config.toml
num_hidden_layers = 11
hidden_size = 160
num_attention_heads = 2
num_key_value_heads = 2
head_dim = 64
intermediate_size = 768
vocab_size = 1536
hidden_act = "squared_leaky_relu"
norm = "rmsnorm"
norm_place = "pre"
norm_eps = 1e-06
positions = "rope"
rope_theta = 10000.0
rope_fraction = 1.0
qk_norm = false
attn_scale = 0.0875
bias = "qkv"
tie_word_embeddings = "early"
parallel_block = false
extras = ["gated attention", "value embeddings", "learned residual scales"]
init = "trunc"
init_std_qkv = 0.0372
init_std_o = 0.0
init_std_up = 0.0372
init_std_down = 0.0
optimizer = "ademamix"
learning_rate = 0.000424
beta1 = 0.9
weight_decay = 0.43
lr_head = 0.00335
warmup_steps = 364
schedule = "wsd"
decay_fraction = 0.379
decay_shape = "linear"
final_lr_fraction = 0.0
batch_tokens = [8192, 16384, 24576]
max_seq_len = 1024
doc_mask = true
train_tokens = 132200000
max_steps = 8855
dataset = "wikipedia_en"
Each number is 50 + 10 x the weight over its row's rms, rounded and kept within 0 to 99. Layers, rows and columns count from 0. The size before them is the row's rms in percent of the matrix's.

# layer 4 MLP down (transposed), 768x160, rms 0.0819, rows 151-172, columns 0-159
100:57 40 51 59 50 40 63 57 48 56 52 58 48 45 57 55 32 55 24 62 67 38 60 41 61 47 55 57 43 42 50 51 57 49 81 69 45 56 32 45 63 62 38 62 34 49 41 49 43 47 67 49 43 51 61 65 42 45 54 50 51 49 52 41 58 59 32 31 60 58 36 50 48 57 40 49 44 62 34 55 55 37 38 42 53 52 40 58 41 48 53 43 48 48 67 42 51 31 61 41 56 39 52 50 52 44 63 50 40 34 66 59 51 60 43 70 58 50 36 47 43 53 51 42 62 39 52 52 51 45 43 58 41 60 44 66 47 42 40 39 28 52 53 34 58 49 64 71 47 44 45 50 72 64 44 33 45 50 30 51
093:53 59 42 51 44 43 38 50 54 56 40 47 50 60 55 47 52 75 42 46 56 44 57 73 41 44 52 45 49 56 52 46 75 57 48 39 53 50 65 45 43 46 58 51 63 34 46 53 60 59 53 40 44 56 21 56 23 66 52 57 55 52 45 68 25 44 38 43 54 61 40 52 45 46 40 41 48 46 44 65 50 30 40 60 57 55 59 74 49 46 38 52 64 54 23 57 65 43 58 59 57 49 35 52 50 54 44 55 40 69 42 30 51 58 55 54 48 59 48 34 54 52 52 54 56 46 38 48 50 50 49 62 59 37 47 37 47 35 54 39 70 73 50 42 67 43 49 58 62 46 50 40 52 48 48 38 36 52 43 49
103:45 52 55 71 55 29 46 64 51 37 68 55 56 50 60 64 72 39 59 45 59 43 55 43 59 38 40 53 63 57 45 60 20 58 53 39 50 69 39 52 59 44 50 61 44 72 64 53 59 32 47 73 50 46 53 44 56 48 31 37 53 59 44 46 40 56 45 59 52 46 37 49 41 48 45 65 60 52 55 47 42 54 63 51 51 47 50 43 58 56 58 47 44 38 47 52 59 51 52 43 50 51 31 60 49 59 53 56 42 33 66 47 45 43 53 41 43 35 55 48 52 42 42 39 52 53 70 44 45 57 25 57 47 44 54 36 57 58 63 54 56 54 60 44 36 75 44 62 44 48 30 56 52 58 72 40 61 54 65 56
098:55 52 59 52 39 56 48 76 49 60 55 43 54 42 61 57 52 41 49 46 55 51 42 58 36 33 52 48 65 37 72 43 57 57 52 57 47 33 43 52 55 45 44 64 44 61 46 42 40 58 54 54 60 36 50 41 40 45 59 56 45 52 38 53 55 51 55 55 46 60 56 43 72 64 42 42 42 40 38 31 47 46 50 58 43 70 41 57 54 63 35 61 51 61 49 53 39 46 53 28 61 42 52 54 56 60 56 41 50 52 24 55 63 43 60 59 55 40 48 50 44 48 40 50 30 65 42 51 48 26 53 40 49 59 69 65 59 70 50 58 49 50 65 50 53 67 61 68 61 43 57 34 48 57 58 45 75 27 49 48
097:55 51 47 47 51 46 55 59 60 55 41 53 55 19 54 54 40 47 55 56 35 52 60 58 57 58 27 56 57 33 41 43 40 47 55 33 42 72 29 45 48 57 44 63 60 50 48 42 51 73 48 34 49 60 59 56 46 42 51 53 62 48 52 77 54 54 27 41 47 54 47 59 61 42 63 42 46 58 54 53 41 55 64 59 35 56 46 64 56 49 44 37 54 30 46 44 59 58 41 51 50 50 30 49 66 65 45 41 51 49 50 53 35 43 43 30 52 40 59 62 50 34 54 70 44 60 45 55 61 32 49 53 48 50 38 41 51 52 40 52 51 43 42 60 57 53 45 32 65 42 56 60 42 38 53 67 25 50 43 41
100:70 51 51 59 51 61 40 52 50 45 61 60 45 53 54 48 61 68 63 56 46 38 44 45 50 58 49 48 56 48 57 47 49 55 49 49 31 53 39 59 77 35 57 55 44 57 53 43 57 57 58 42 58 64 48 32 60 34 38 44 60 58 50 53 25 55 57 49 56 21 42 66 61 38 51 46 41 45 52 40 49 60 57 59 49 42 50 40 44 42 50 49 47 54 67 31 69 39 55 43 59 52 54 54 56 47 39 58 46 76 36 38 33 54 71 51 52 58 52 52 55 49 39 69 55 28 47 50 45 51 33 47 45 46 54 60 54 48 40 33 67 57 57 54 48 50 66 27 33 50 48 61 50 61 54 58 54 30 39 54
103:55 49 49 38 45 53 45 59 56 48 57 57 60 49 47 48 61 54 48 54 41 51 58 39 41 38 62 41 48 62 60 47 52 34 59 54 47 78 29 64 49 53 43 45 42 65 49 72 57 61 54 54 51 48 58 63 32 15 43 52 55 48 52 38 46 63 50 58 49 55 68 48 49 54 58 52 51 46 60 42 62 48 56 39 45 42 42 47 61 67 46 59 65 39 45 44 37 29 37 50 42 39 31 56 43 38 57 52 56 44 47 52 50 43 41 51 60 28 47 56 64 65 38 50 32 47 51 32 56 52 50 57 51 70 54 64 53 28 60 57 41 52 58 53 43 67 52 40 18 56 60 54 48 54 44 56 64 51 44 56
089:37 57 47 53 52 54 68 39 50 56 47 63 53 59 60 47 49 57 46 61 36 51 68 60 47 62 45 42 44 50 50 64 64 62 39 50 47 54 64 44 37 65 63 50 43 45 48 59 55 61 50 39 50 58 53 64 55 52 64 31 61 70 63 67 51 50 60 39 56 35 60 53 41 61 40 56 50 61 44 35 52 49 42 54 41 33 57 45 50 73 67 53 45 47 59 43 53 55 27 49 45 54 68 58 53 41 52 39 55 44 45 60 47 39 65 59 69 50 50 37 39 38 81 62 59 71 51 59 65 42 59 40 57 46 51 37 53 48 37 35 60 41 45 60 64 40 40 45 51 56 43 65 61 42 53 37 44 65 36 55
098:51 37 40 56 41 49 66 67 44 47 53 50 51 55 40 66 51 55 42 46 47 60 43 52 51 64 48 61 50 40 63 63 55 64 52 40 52 52 49 54 55 43 68 42 48 35 40 44 49 42 57 48 52 50 39 54 41 41 49 56 30 56 51 41 58 47 46 56 36 67 59 33 61 40 62 37 36 63 44 55 41 30 53 38 49 47 55 40 58 50 57 74 67 52 52 33 38 21 47 51 48 22 37 67 47 42 45 52 46 42 45 39 38 59 54 42 55 58 51 39 39 46 57 23 57 39 45 37 43 41 47 63 51 47 68 51 65 52 45 53 37 58 51 68 57 67 38 43 66 54 44 29 48 54 58 47 57 50 46 61
101:42 37 64 69 70 60 49 51 49 57 45 58 50 43 58 57 57 48 41 68 58 55 50 50 75 55 24 58 42 49 55 43 44 57 67 58 44 52 61 46 51 65 48 41 55 56 60 63 32 52 42 31 58 38 71 34 47 36 55 41 52 39 52 56 40 68 54 56 39 43 66 56 61 64 59 51 51 48 49 52 44 33 46 18 45 42 39 53 35 52 55 57 47 56 39 35 61 59 46 43 30 48 47 43 42 55 46 38 60 51 65 38 36 63 61 49 45 74 52 42 52 59 59 56 43 47 55 39 47 52 52 53 39 49 41 51 47 59 38 62 41 45 43 49 47 49 62 44 45 52 56 64 51 64 57 41 52 33 60 34
100:56 67 40 51 48 54 62 55 49 52 53 44 52 53 55 41 57 55 55 32 48 47 56 53 32 53 44 50 37 57 32 60 64 53 25 61 65 49 45 56 52 42 46 42 55 66 51 42 38 55 56 41 41 37 61 29 68 50 37 66 49 48 63 56 63 76 63 49 35 39 74 48 52 38 54 59 44 48 55 56 55 59 47 47 50 40 45 48 52 51 29 53 27 59 49 54 53 63 55 48 52 48 68 48 59 49 55 33 55 50 33 36 50 48 48 47 71 56 44 57 65 58 46 66 42 46 63 41 50 47 51 61 38 38 39 35 45 31 45 63 49 50 51 55 65 71 45 60 66 51 44 65 45 61 47 43 67 52 37 44
106:58 49 52 67 41 50 56 50 44 43 58 45 56 40 51 43 60 63 47 32 31 49 46 51 63 53 69 55 32 63 51 59 54 62 43 59 56 54 28 42 61 45 51 49 50 54 58 47 50 43 56 50 46 59 51 54 42 40 38 44 58 52 58 60 48 59 42 54 47 60 41 52 44 73 41 58 51 47 60 58 56 48 42 42 54 52 64 52 41 58 29 65 50 70 43 54 59 47 49 40 53 35 36 67 45 38 54 40 50 27 43 55 39 45 63 50 47 53 53 44 39 36 49 62 36 34 57 43 49 35 50 53 66 27 45 41 62 28 44 35 82 54 79 49 45 55 53 37 52 44 52 49 59 48 61 73 39 52 42 56
103:51 59 49 45 41 70 60 53 47 58 51 48 60 60 39 50 48 32 54 43 40 57 26 51 39 65 72 60 31 46 57 56 71 38 50 50 63 44 65 50 52 68 63 57 46 44 33 60 47 74 46 47 55 69 59 45 54 47 34 74 44 54 52 56 41 41 59 51 58 37 50 54 58 54 62 32 63 58 44 51 35 35 47 39 59 57 43 49 53 54 28 54 58 71 49 34 52 62 37 50 40 62 65 41 47 42 44 40 64 47 54 54 47 52 54 54 52 71 40 50 49 58 49 54 66 52 56 71 58 53 41 43 49 42 44 54 40 40 38 56 50 49 44 41 53 57 55 52 45 62 51 23 42 48 43 66 47 53 40 50
092:49 36 54 47 64 58 41 42 40 36 50 42 49 32 51 50 51 64 55 44 44 30 45 45 54 51 38 32 51 56 47 50 60 55 42 47 45 54 49 47 49 46 34 43 64 53 52 50 52 59 46 36 60 61 41 60 69 67 68 49 53 46 60 56 61 43 30 47 50 58 45 39 62 25 55 39 58 46 61 61 40 57 43 58 51 55 54 54 59 38 50 48 47 46 36 26 40 49 59 50 51 44 42 33 46 42 37 46 51 65 43 33 39 66 47 35 40 25 48 47 75 47 63 55 40 46 33 63 40 57 48 35 52 57 41 54 36 34 65 52 36 42 37 53 45 40 65 39 45 47 41 57 55 47 55 31 28 51 42 56
104:52 46 60 42 46 51 35 48 43 71 62 56 55 46 47 56 49 55 56 51 60 59 50 49 65 37 32 33 42 67 38 60 35 55 52 51 39 36 72 52 55 53 69 38 36 62 38 39 35 56 42 41 54 33 44 30 45 37 50 47 56 56 50 64 44 58 59 65 37 54 42 47 43 56 58 60 39 49 42 65 59 61 50 46 38 56 26 54 43 42 59 51 58 43 57 50 52 42 38 59 57 39 52 34 44 41 55 45 50 60 50 62 50 54 33 79 48 40 56 44 55 51 47 39 54 47 68 39 60 38 62 40 36 59 59 60 69 58 63 46 46 50 38 43 32 54 30 45 34 47 56 60 52 43 45 48 49 54 63 38
092:53 61 61 68 50 55 81 53 46 41 41 29 45 59 56 47 49 59 38 26 50 49 44 55 39 34 49 64 51 55 59 68 38 53 55 50 47 52 53 53 67 47 52 70 39 47 56 46 58 56 60 41 43 67 54 35 68 41 53 72 55 50 61 50 50 54 46 50 48 41 49 35 50 44 45 66 51 54 53 42 52 36 48 47 57 69 55 67 57 46 50 53 60 58 65 41 69 40 54 38 48 81 49 31 41 49 37 63 42 60 57 37 47 47 47 36 49 34 47 50 48 53 61 59 50 42 48 50 48 25 56 62 59 64 43 60 52 59 53 43 50 65 36 42 68 49 49 46 46 35 44 41 49 50 56 65 52 54 39 55
106:47 45 31 57 51 47 44 56 50 60 48 53 61 48 45 49 55 45 59 45 46 56 59 46 45 54 48 50 41 51 46 45 42 55 62 51 61 62 46 26 48 52 46 37 53 58 38 67 64 56 54 54 33 48 47 57 34 65 56 57 47 38 57 50 49 43 39 56 59 60 46 47 56 47 50 61 64 44 79 43 64 40 46 50 42 46 39 50 42 63 47 57 62 60 63 32 49 60 55 57 39 52 27 57 41 56 51 41 58 36 34 47 40 50 26 48 53 65 41 49 30 59 40 62 57 31 41 47 64 72 52 58 57 47 55 63 52 33 40 50 52 68 79 46 46 59 60 59 32 58 55 51 53 64 45 58 76 61 62 48
099:56 53 53 56 58 42 51 52 62 42 50 60 47 41 53 41 66 60 50 41 55 37 41 60 58 32 36 55 53 47 70 59 29 79 47 53 70 41 39 59 34 43 55 53 47 52 61 42 58 39 64 59 49 47 47 30 62 46 67 50 51 67 24 66 60 49 44 58 57 61 59 50 50 43 52 50 47 49 45 52 53 54 62 49 45 57 28 65 45 44 40 57 50 60 43 47 50 63 55 60 44 37 54 44 71 40 51 25 42 45 40 56 37 57 43 51 70 44 50 46 47 48 64 39 47 47 48 44 24 47 54 78 67 48 49 57 50 38 45 48 40 56 60 55 50 52 45 39 43 60 55 48 45 43 46 42 41 64 70 54
098:53 54 34 49 37 50 58 44 54 54 48 42 49 48 41 47 42 42 53 44 38 60 48 42 43 43 41 34 44 49 65 44 58 63 69 50 70 50 50 47 44 45 68 57 46 36 41 46 50 42 25 48 41 48 37 34 50 38 47 37 55 51 51 21 60 60 51 49 37 55 67 53 50 54 37 29 72 50 48 58 53 50 48 56 54 71 53 54 39 60 42 60 61 51 30 33 53 52 75 64 58 43 62 31 42 56 40 56 32 60 35 48 51 50 54 66 53 57 61 57 43 51 37 52 58 29 46 52 70 54 46 46 45 51 53 66 56 55 48 55 44 49 55 49 34 44 34 57 50 55 57 34 57 62 47 37 47 51 66 68
096:46 43 18 45 56 44 58 58 48 44 39 40 49 52 44 59 42 51 54 58 39 43 74 51 60 57 48 57 60 37 50 44 50 51 47 45 65 57 55 21 32 61 63 44 49 45 58 56 63 70 53 41 45 54 38 52 52 51 47 56 51 45 43 39 63 31 49 36 56 48 62 40 55 47 52 63 57 36 62 42 50 34 53 70 55 45 53 56 47 58 45 50 56 56 47 58 33 49 56 63 46 50 28 53 53 57 41 46 52 44 27 41 48 55 28 32 55 56 36 50 59 35 56 54 50 49 42 60 64 53 56 59 29 63 50 62 44 36 39 58 47 44 46 51 33 57 40 30 62 62 65 37 52 60 40 55 55 50 42 69
099:49 46 50 43 42 63 63 35 51 65 47 54 52 48 39 45 50 51 53 40 50 47 30 45 55 52 36 60 40 53 49 41 58 60 51 54 45 58 54 83 55 51 53 22 64 34 65 50 42 42 47 51 77 46 43 37 47 42 56 43 54 48 45 33 44 52 52 56 63 63 44 75 53 60 45 41 47 51 39 53 61 70 51 50 35 55 47 62 53 44 59 47 71 42 54 34 36 74 53 50 58 47 49 38 48 60 46 61 45 28 48 46 49 70 59 48 60 58 49 41 42 39 53 68 29 39 35 43 45 66 51 42 35 40 59 52 38 57 46 54 52 62 47 52 54 58 59 42 58 29 58 43 52 45 45 51 47 41 44 58
103:50 59 39 58 42 46 38 50 51 49 61 54 49 49 57 58 62 54 51 36 49 48 53 48 67 44 48 32 65 42 79 40 32 55 39 46 32 46 52 42 52 48 65 56 44 48 55 43 64 56 40 42 36 42 51 38 50 39 45 40 33 39 44 49 24 52 45 68 59 41 53 54 45 39 40 49 36 44 48 56 60 54 53 60 47 50 53 60 50 21 44 62 69 47 61 51 44 56 59 57 34 50 61 53 67 42 60 37 57 49 43 53 37 78 62 55 46 35 61 34 60 46 51 52 42 34 66 45 48 56 50 63 49 45 54 47 40 43 51 53 46 60 56 50 35 82 48 36 55 45 38 55 55 52 42 59 49 53 68 42
# layer 4 MLP up, 768x160, rms 0.101, rows 152-173, columns 0-159
091:53 58 37 54 57 41 43 47 45 50 29 34 45 66 61 58 26 51 53 52 55 49 44 56 58 43 47 55 49 42 50 52 52 52 65 49 48 31 51 65 60 60 48 52 65 48 62 67 31 55 48 25 31 50 51 42 50 65 51 35 54 49 60 60 46 47 38 54 33 49 37 46 49 53 51 44 58 50 58 39 54 62 51 48 52 38 61 59 45 58 42 73 51 41 53 41 44 80 52 51 51 39 30 60 44 48 68 70 47 49 44 42 51 41 29 57 34 58 57 61 55 37 40 51 59 23 45 36 54 47 43 48 59 48 49 63 50 48 26 45 49 56 67 57 68 39 47 65 38 49 54 45 48 38 56 52 64 57 51 53
105:48 54 47 38 33 43 60 53 47 58 47 61 51 63 40 47 73 54 58 53 65 53 38 40 53 39 45 54 66 46 73 58 54 53 40 42 54 43 44 30 39 59 54 56 48 47 34 48 80 65 49 58 53 65 61 40 68 52 37 42 60 32 66 51 42 28 46 53 49 43 52 52 29 62 54 54 44 52 63 67 46 51 34 37 57 46 41 54 44 51 45 52 46 40 60 41 57 63 55 47 55 53 55 41 57 39 68 58 48 50 40 52 34 56 43 57 53 26 61 45 59 49 43 43 47 57 47 54 52 48 49 60 54 63 42 37 52 45 22 37 36 43 59 53 49 45 72 54 66 59 64 48 43 50 46 56 44 68 42 52
096:54 50 49 44 43 64 54 50 63 31 46 64 37 53 47 54 45 50 56 59 66 50 38 66 46 54 38 48 77 53 65 55 62 51 47 58 55 57 46 41 55 56 62 57 57 33 48 50 55 38 61 42 55 49 38 49 42 40 50 62 37 46 73 54 47 41 41 31 52 45 56 54 53 74 51 54 63 28 64 51 64 45 54 39 33 43 49 57 48 49 48 60 61 47 63 61 31 53 60 58 56 50 37 55 40 31 52 60 48 42 49 57 50 36 59 70 53 71 64 50 48 51 47 68 53 47 54 53 51 52 47 59 41 47 37 59 58 39 54 43 59 63 62 27 48 55 46 51 44 57 30 69 55 27 40 55 65 60 38 56
096:42 48 43 56 48 56 54 41 51 41 54 35 50 46 53 73 40 48 50 45 66 41 61 27 57 40 44 60 72 74 44 39 54 44 42 51 56 51 46 56 38 60 46 52 46 56 61 46 45 63 54 27 42 42 56 42 52 55 39 49 45 44 54 40 76 42 39 64 44 54 55 53 46 52 43 43 32 63 50 41 37 44 39 34 58 51 61 62 64 45 30 65 46 39 43 47 51 37 68 63 53 51 62 65 48 48 54 45 50 67 53 42 28 38 37 55 34 50 41 40 59 40 43 35 55 62 55 58 44 32 41 57 63 52 60 37 56 49 58 51 60 54 59 49 61 38 47 59 34 42 32 44 45 67 42 61 50 41 56 58
102:65 49 48 50 54 51 48 62 31 61 56 47 46 51 46 46 52 60 63 73 52 60 33 55 30 63 69 48 56 26 57 45 56 48 41 39 53 49 44 52 31 50 62 54 56 53 55 44 47 50 46 38 36 46 33 50 51 38 37 52 25 60 41 61 76 67 41 53 30 54 50 57 56 59 50 54 52 49 59 58 52 50 46 31 47 36 51 52 54 42 55 58 38 35 45 49 62 49 59 46 54 54 59 31 47 54 52 69 51 36 49 49 45 40 51 62 54 70 30 42 68 58 49 43 46 62 52 67 54 57 55 45 48 53 40 35 46 58 37 65 37 60 43 58 53 62 54 57 43 55 64 53 46 31 57 35 54 54 38 32
104:49 61 48 38 50 56 41 38 59 41 51 54 45 50 61 39 38 70 59 43 71 27 45 41 42 52 62 46 40 45 65 49 50 39 43 44 53 56 55 56 52 51 43 76 50 52 59 34 71 58 45 36 59 43 58 62 64 49 69 54 48 51 46 45 83 42 50 47 45 42 51 38 56 63 64 40 59 55 36 68 19 41 72 47 52 61 52 43 49 58 59 45 56 61 53 46 57 44 44 32 62 45 36 46 45 42 47 43 48 46 60 19 52 42 52 53 41 50 40 71 53 48 49 51 42 51 65 48 55 33 48 41 45 50 58 64 47 41 55 63 58 46 36 50 47 42 42 43 64 44 56 47 46 45 55 54 52 60 48 45
083:73 49 52 35 22 74 33 44 62 49 62 47 43 26 49 48 41 49 46 33 42 46 35 53 56 57 60 57 53 45 46 50 51 39 53 30 42 53 51 41 40 44 57 52 18 73 61 36 35 47 45 37 32 55 56 48 51 35 53 53 31 65 55 45 34 44 56 54 59 58 62 54 47 53 59 43 51 55 46 66 77 44 54 45 38 52 34 35 40 42 42 47 44 61 33 54 54 61 51 55 42 57 35 51 56 40 35 39 50 46 64 55 50 37 48 48 57 51 47 56 54 39 61 53 60 61 43 55 71 35 59 54 45 46 50 42 47 52 46 55 66 49 40 61 60 61 56 54 47 59 59 49 51 55 48 57 48 53 46 56
100:47 42 48 59 56 60 52 58 39 34 59 32 55 51 56 46 54 56 44 53 52 35 40 47 37 45 27 62 62 54 50 57 44 36 43 54 58 46 41 49 50 47 41 46 41 40 49 54 63 49 60 53 29 44 62 40 42 37 51 59 52 61 43 48 63 51 51 48 73 50 45 61 54 65 47 56 42 45 40 46 67 39 56 35 45 44 44 54 37 33 29 42 55 64 53 43 43 54 51 48 62 43 46 31 63 62 47 58 68 74 62 43 56 46 54 61 42 44 42 72 75 51 63 47 44 43 59 74 64 47 45 37 43 52 30 64 62 40 41 52 43 42 43 51 40 50 55 32 61 43 42 53 44 46 45 73 55 65 60 50
108:59 52 44 53 53 40 43 68 54 67 55 30 31 47 65 59 48 40 47 43 45 67 56 41 52 45 60 75 37 53 53 44 48 42 56 38 48 43 54 48 66 52 47 46 31 47 50 42 51 47 44 64 49 44 40 60 42 52 62 42 43 60 47 39 56 48 55 53 35 40 43 38 61 59 30 57 47 55 33 42 62 51 61 38 51 53 51 43 47 55 47 61 52 50 70 67 55 28 48 37 42 35 63 56 39 58 52 37 31 42 56 35 50 43 52 59 62 40 47 21 60 54 52 52 48 51 46 34 45 36 41 51 38 63 63 68 48 51 46 47 33 52 54 52 50 48 42 56 64 60 33 66 49 46 70 61 63 34 43 52
096:47 33 70 41 41 43 38 68 52 55 43 39 31 58 51 50 49 55 47 43 66 36 60 51 59 52 39 56 40 75 47 54 40 46 36 35 65 51 37 58 44 51 66 57 62 44 61 36 45 45 44 55 41 57 61 46 56 52 38 50 49 45 50 61 55 58 50 44 44 44 47 51 35 50 64 59 59 58 47 51 42 46 56 53 53 52 61 72 54 59 66 43 43 53 64 54 68 61 41 50 33 54 56 46 55 41 35 44 43 52 42 59 45 35 29 62 47 42 42 34 34 52 40 41 44 49 62 47 52 51 54 63 37 68 70 50 44 42 53 42 32 57 61 40 58 58 43 52 87 46 41 46 47 58 70 58 59 48 62 55
106:51 43 47 56 51 38 51 58 46 41 56 47 36 39 49 24 68 54 49 63 22 58 55 38 46 55 49 49 64 43 72 54 55 54 44 38 48 55 47 41 26 49 59 48 46 54 47 37 52 37 51 45 43 61 43 63 63 56 33 45 36 42 54 51 55 32 49 63 46 30 48 42 50 49 42 44 47 51 47 47 56 43 75 40 50 41 69 31 48 52 34 40 41 44 64 47 60 43 46 66 57 67 43 33 62 55 33 51 31 51 43 34 57 25 55 64 51 46 43 47 53 35 61 44 56 47 49 72 47 45 40 49 52 58 52 41 54 47 65 51 33 53 41 47 73 55 47 39 60 39 44 46 53 43 52 58 51 55 39 46
106:36 37 37 52 53 44 48 60 53 39 53 47 46 47 39 51 54 58 65 42 44 61 42 40 43 50 39 51 47 62 56 51 46 49 37 43 30 51 49 43 63 57 50 47 74 55 44 54 61 43 42 51 46 32 48 45 46 58 73 47 39 42 58 49 38 55 48 49 47 58 36 37 51 48 34 60 57 39 49 52 50 52 31 29 47 35 48 46 41 31 48 48 48 51 50 47 52 30 64 48 49 53 39 58 50 61 46 60 38 63 66 66 46 53 69 54 45 29 48 27 56 49 57 46 46 35 51 35 71 53 43 37 43 58 37 46 46 32 51 39 56 42 49 57 43 58 52 38 40 27 26 72 61 62 46 33 57 38 61 46
096:43 54 65 47 52 43 47 76 45 73 43 45 40 57 47 51 60 40 48 41 49 60 49 57 63 32 57 64 42 45 39 39 71 51 57 26 49 59 56 59 28 61 54 47 44 37 52 48 41 33 45 54 54 52 60 32 61 46 57 36 43 53 40 44 54 52 55 41 51 35 34 40 42 72 60 43 46 64 41 59 45 54 49 66 37 46 45 49 40 54 44 46 51 57 36 56 62 65 57 47 64 58 64 64 40 59 48 52 48 39 57 56 58 53 71 51 47 62 44 38 33 57 56 39 59 63 56 46 57 43 37 51 41 56 71 48 54 32 49 43 58 56 58 38 69 46 45 44 53 37 54 42 71 46 46 67 58 43 41 54
103:47 61 43 46 56 56 45 38 56 62 54 54 50 62 35 50 56 61 38 59 64 61 46 60 51 57 35 57 45 50 41 51 57 51 52 50 57 50 46 65 32 37 62 60 55 50 64 69 55 48 56 54 44 40 66 74 48 59 55 41 49 46 49 81 57 58 38 64 51 37 42 58 41 48 39 61 46 61 60 59 48 52 52 28 58 53 55 60 52 55 42 52 51 65 43 46 41 43 52 49 67 44 30 41 35 51 48 58 31 43 42 55 33 34 55 51 48 53 48 38 61 35 53 34 52 65 42 38 29 74 50 55 61 44 32 52 55 51 30 42 48 48 53 47 64 38 40 47 64 66 44 54 49 65 57 49 49 66 35 39
090:54 35 55 44 53 63 58 62 29 42 53 53 48 49 44 52 39 47 37 54 50 34 55 64 59 62 49 54 46 41 49 43 56 43 60 36 45 47 58 42 58 42 56 76 46 39 41 44 51 57 69 46 57 40 62 55 56 29 47 41 55 46 34 64 50 45 48 17 44 58 61 49 56 63 56 49 59 26 49 62 41 56 37 57 43 43 67 60 40 60 40 52 51 46 48 54 62 49 52 67 51 58 39 42 56 51 26 53 28 48 59 63 43 21 46 43 57 45 42 60 52 46 57 58 45 38 42 43 42 30 52 29 53 55 46 61 50 52 36 49 54 42 52 30 50 55 50 58 40 39 60 39 29 52 56 49 44 44 59 62
108:51 66 45 74 48 56 32 53 54 44 48 41 54 55 57 63 31 61 46 54 51 40 38 53 54 68 36 40 38 56 54 45 58 42 42 52 46 39 42 53 44 45 50 51 57 33 39 45 60 70 55 45 46 54 41 65 61 48 45 45 43 38 46 38 45 62 49 26 46 48 38 49 43 59 65 41 65 58 49 41 33 69 46 45 58 46 48 34 63 50 55 50 50 59 54 38 47 47 49 45 59 52 57 64 50 42 56 26 35 49 72 51 38 51 50 51 47 51 64 59 51 35 67 48 60 55 68 66 69 39 49 50 53 50 61 46 48 30 40 49 37 72 56 54 73 47 44 42 46 47 45 49 53 33 64 30 62 61 53 36
099:72 38 53 43 54 47 46 65 50 60 68 54 47 67 53 55 54 53 50 45 66 33 35 45 56 37 40 44 45 59 63 57 51 43 50 52 43 44 52 58 26 46 44 47 33 44 66 49 40 40 32 54 42 49 45 42 56 61 69 50 61 54 44 50 41 46 48 53 33 49 50 33 65 57 56 45 49 50 46 57 52 48 46 23 55 33 65 58 42 59 50 53 49 65 16 47 39 64 51 44 45 28 50 57 61 67 61 51 49 44 63 54 45 43 46 43 49 62 39 39 45 57 50 33 54 47 38 38 59 42 57 41 51 53 52 40 30 44 42 43 58 28 60 42 68 66 55 36 51 58 38 56 54 66 47 46 55 41 52 57
093:52 48 53 43 40 61 58 57 53 62 33 60 52 65 40 46 25 57 52 49 41 55 46 35 22 41 41 39 38 39 56 39 55 48 51 33 44 49 54 57 38 56 46 65 45 62 34 53 58 43 41 36 61 55 48 42 42 50 69 53 53 26 51 47 21 55 51 60 46 66 50 34 39 55 45 43 45 25 37 54 65 49 48 41 35 59 70 54 51 45 65 49 46 70 43 49 57 53 50 62 42 49 32 38 46 59 54 53 36 45 58 60 52 52 37 51 59 45 62 41 42 51 36 54 46 42 30 52 24 50 52 64 48 67 55 60 54 54 46 51 41 58 52 49 44 44 49 51 53 42 44 68 61 54 55 55 52 52 51 65
098:46 45 41 71 63 38 58 58 42 51 47 53 53 63 58 53 46 63 59 48 53 43 42 57 48 46 47 54 42 59 62 53 39 46 56 52 51 52 46 41 40 47 45 77 51 56 43 54 53 29 53 31 52 63 48 37 57 65 60 37 58 34 66 41 50 57 48 52 48 55 56 37 52 66 54 59 48 29 47 52 42 46 48 63 60 36 59 44 58 58 43 33 31 65 23 67 52 46 50 24 71 59 50 54 49 48 63 48 45 51 61 41 49 53 53 52 53 53 51 47 39 59 30 41 53 49 50 36 64 48 48 36 48 52 56 53 43 25 45 68 80 76 53 57 55 47 53 64 38 49 48 56 60 55 67 47 52 51 51 56
101:54 54 65 46 38 51 42 58 49 50 35 40 35 73 47 53 54 44 59 71 45 55 52 61 46 38 55 42 52 57 42 53 56 48 59 56 63 59 60 41 40 58 57 49 50 49 41 46 51 47 46 29 60 32 54 63 47 45 62 36 60 40 35 55 49 46 52 54 38 53 56 58 48 41 53 50 42 49 47 42 61 56 62 35 42 65 64 52 44 41 30 55 58 46 53 52 56 32 54 52 37 59 56 38 41 48 65 57 38 34 49 63 55 36 46 73 66 61 47 46 48 53 46 51 61 53 55 75 37 49 49 59 50 64 34 38 39 41 36 52 64 49 32 53 33 37 42 39 29 59 51 67 26 42 54 42 60 65 67 56
103:35 62 52 56 33 44 49 55 67 43 51 60 50 53 62 58 49 49 60 48 50 62 67 41 44 62 32 68 55 48 62 41 47 49 57 67 51 54 46 46 51 40 33 62 53 44 33 45 59 49 59 38 64 49 39 23 57 54 55 41 33 62 65 37 59 55 58 23 55 49 38 62 56 53 65 50 59 45 75 58 45 45 57 48 53 47 46 50 38 46 31 34 57 61 58 47 61 51 50 56 52 52 48 33 48 30 64 25 67 49 55 52 53 51 57 38 44 44 45 51 64 40 51 47 55 43 52 56 35 59 48 44 51 63 50 63 54 42 58 60 52 43 29 38 50 65 59 51 54 61 61 48 44 40 58 51 44 32 54 31
092:49 42 51 40 53 49 41 47 44 42 41 51 52 46 63 57 38 31 43 63 29 28 42 52 39 41 53 38 30 66 51 57 57 44 41 44 45 64 55 50 31 54 53 57 58 44 35 60 59 32 61 32 46 66 58 60 54 47 39 25 45 63 51 54 58 57 37 57 39 42 38 31 51 35 53 58 34 48 61 50 49 44 61 41 34 51 47 56 46 32 38 49 52 64 50 57 63 50 51 67 42 49 38 37 39 44 22 57 60 55 48 47 60 67 29 52 42 44 52 60 57 44 41 69 56 37 67 46 50 59 49 48 43 56 40 46 55 33 54 45 51 53 48 33 52 41 47 49 42 58 45 52 54 32 63 48 43 62 51 41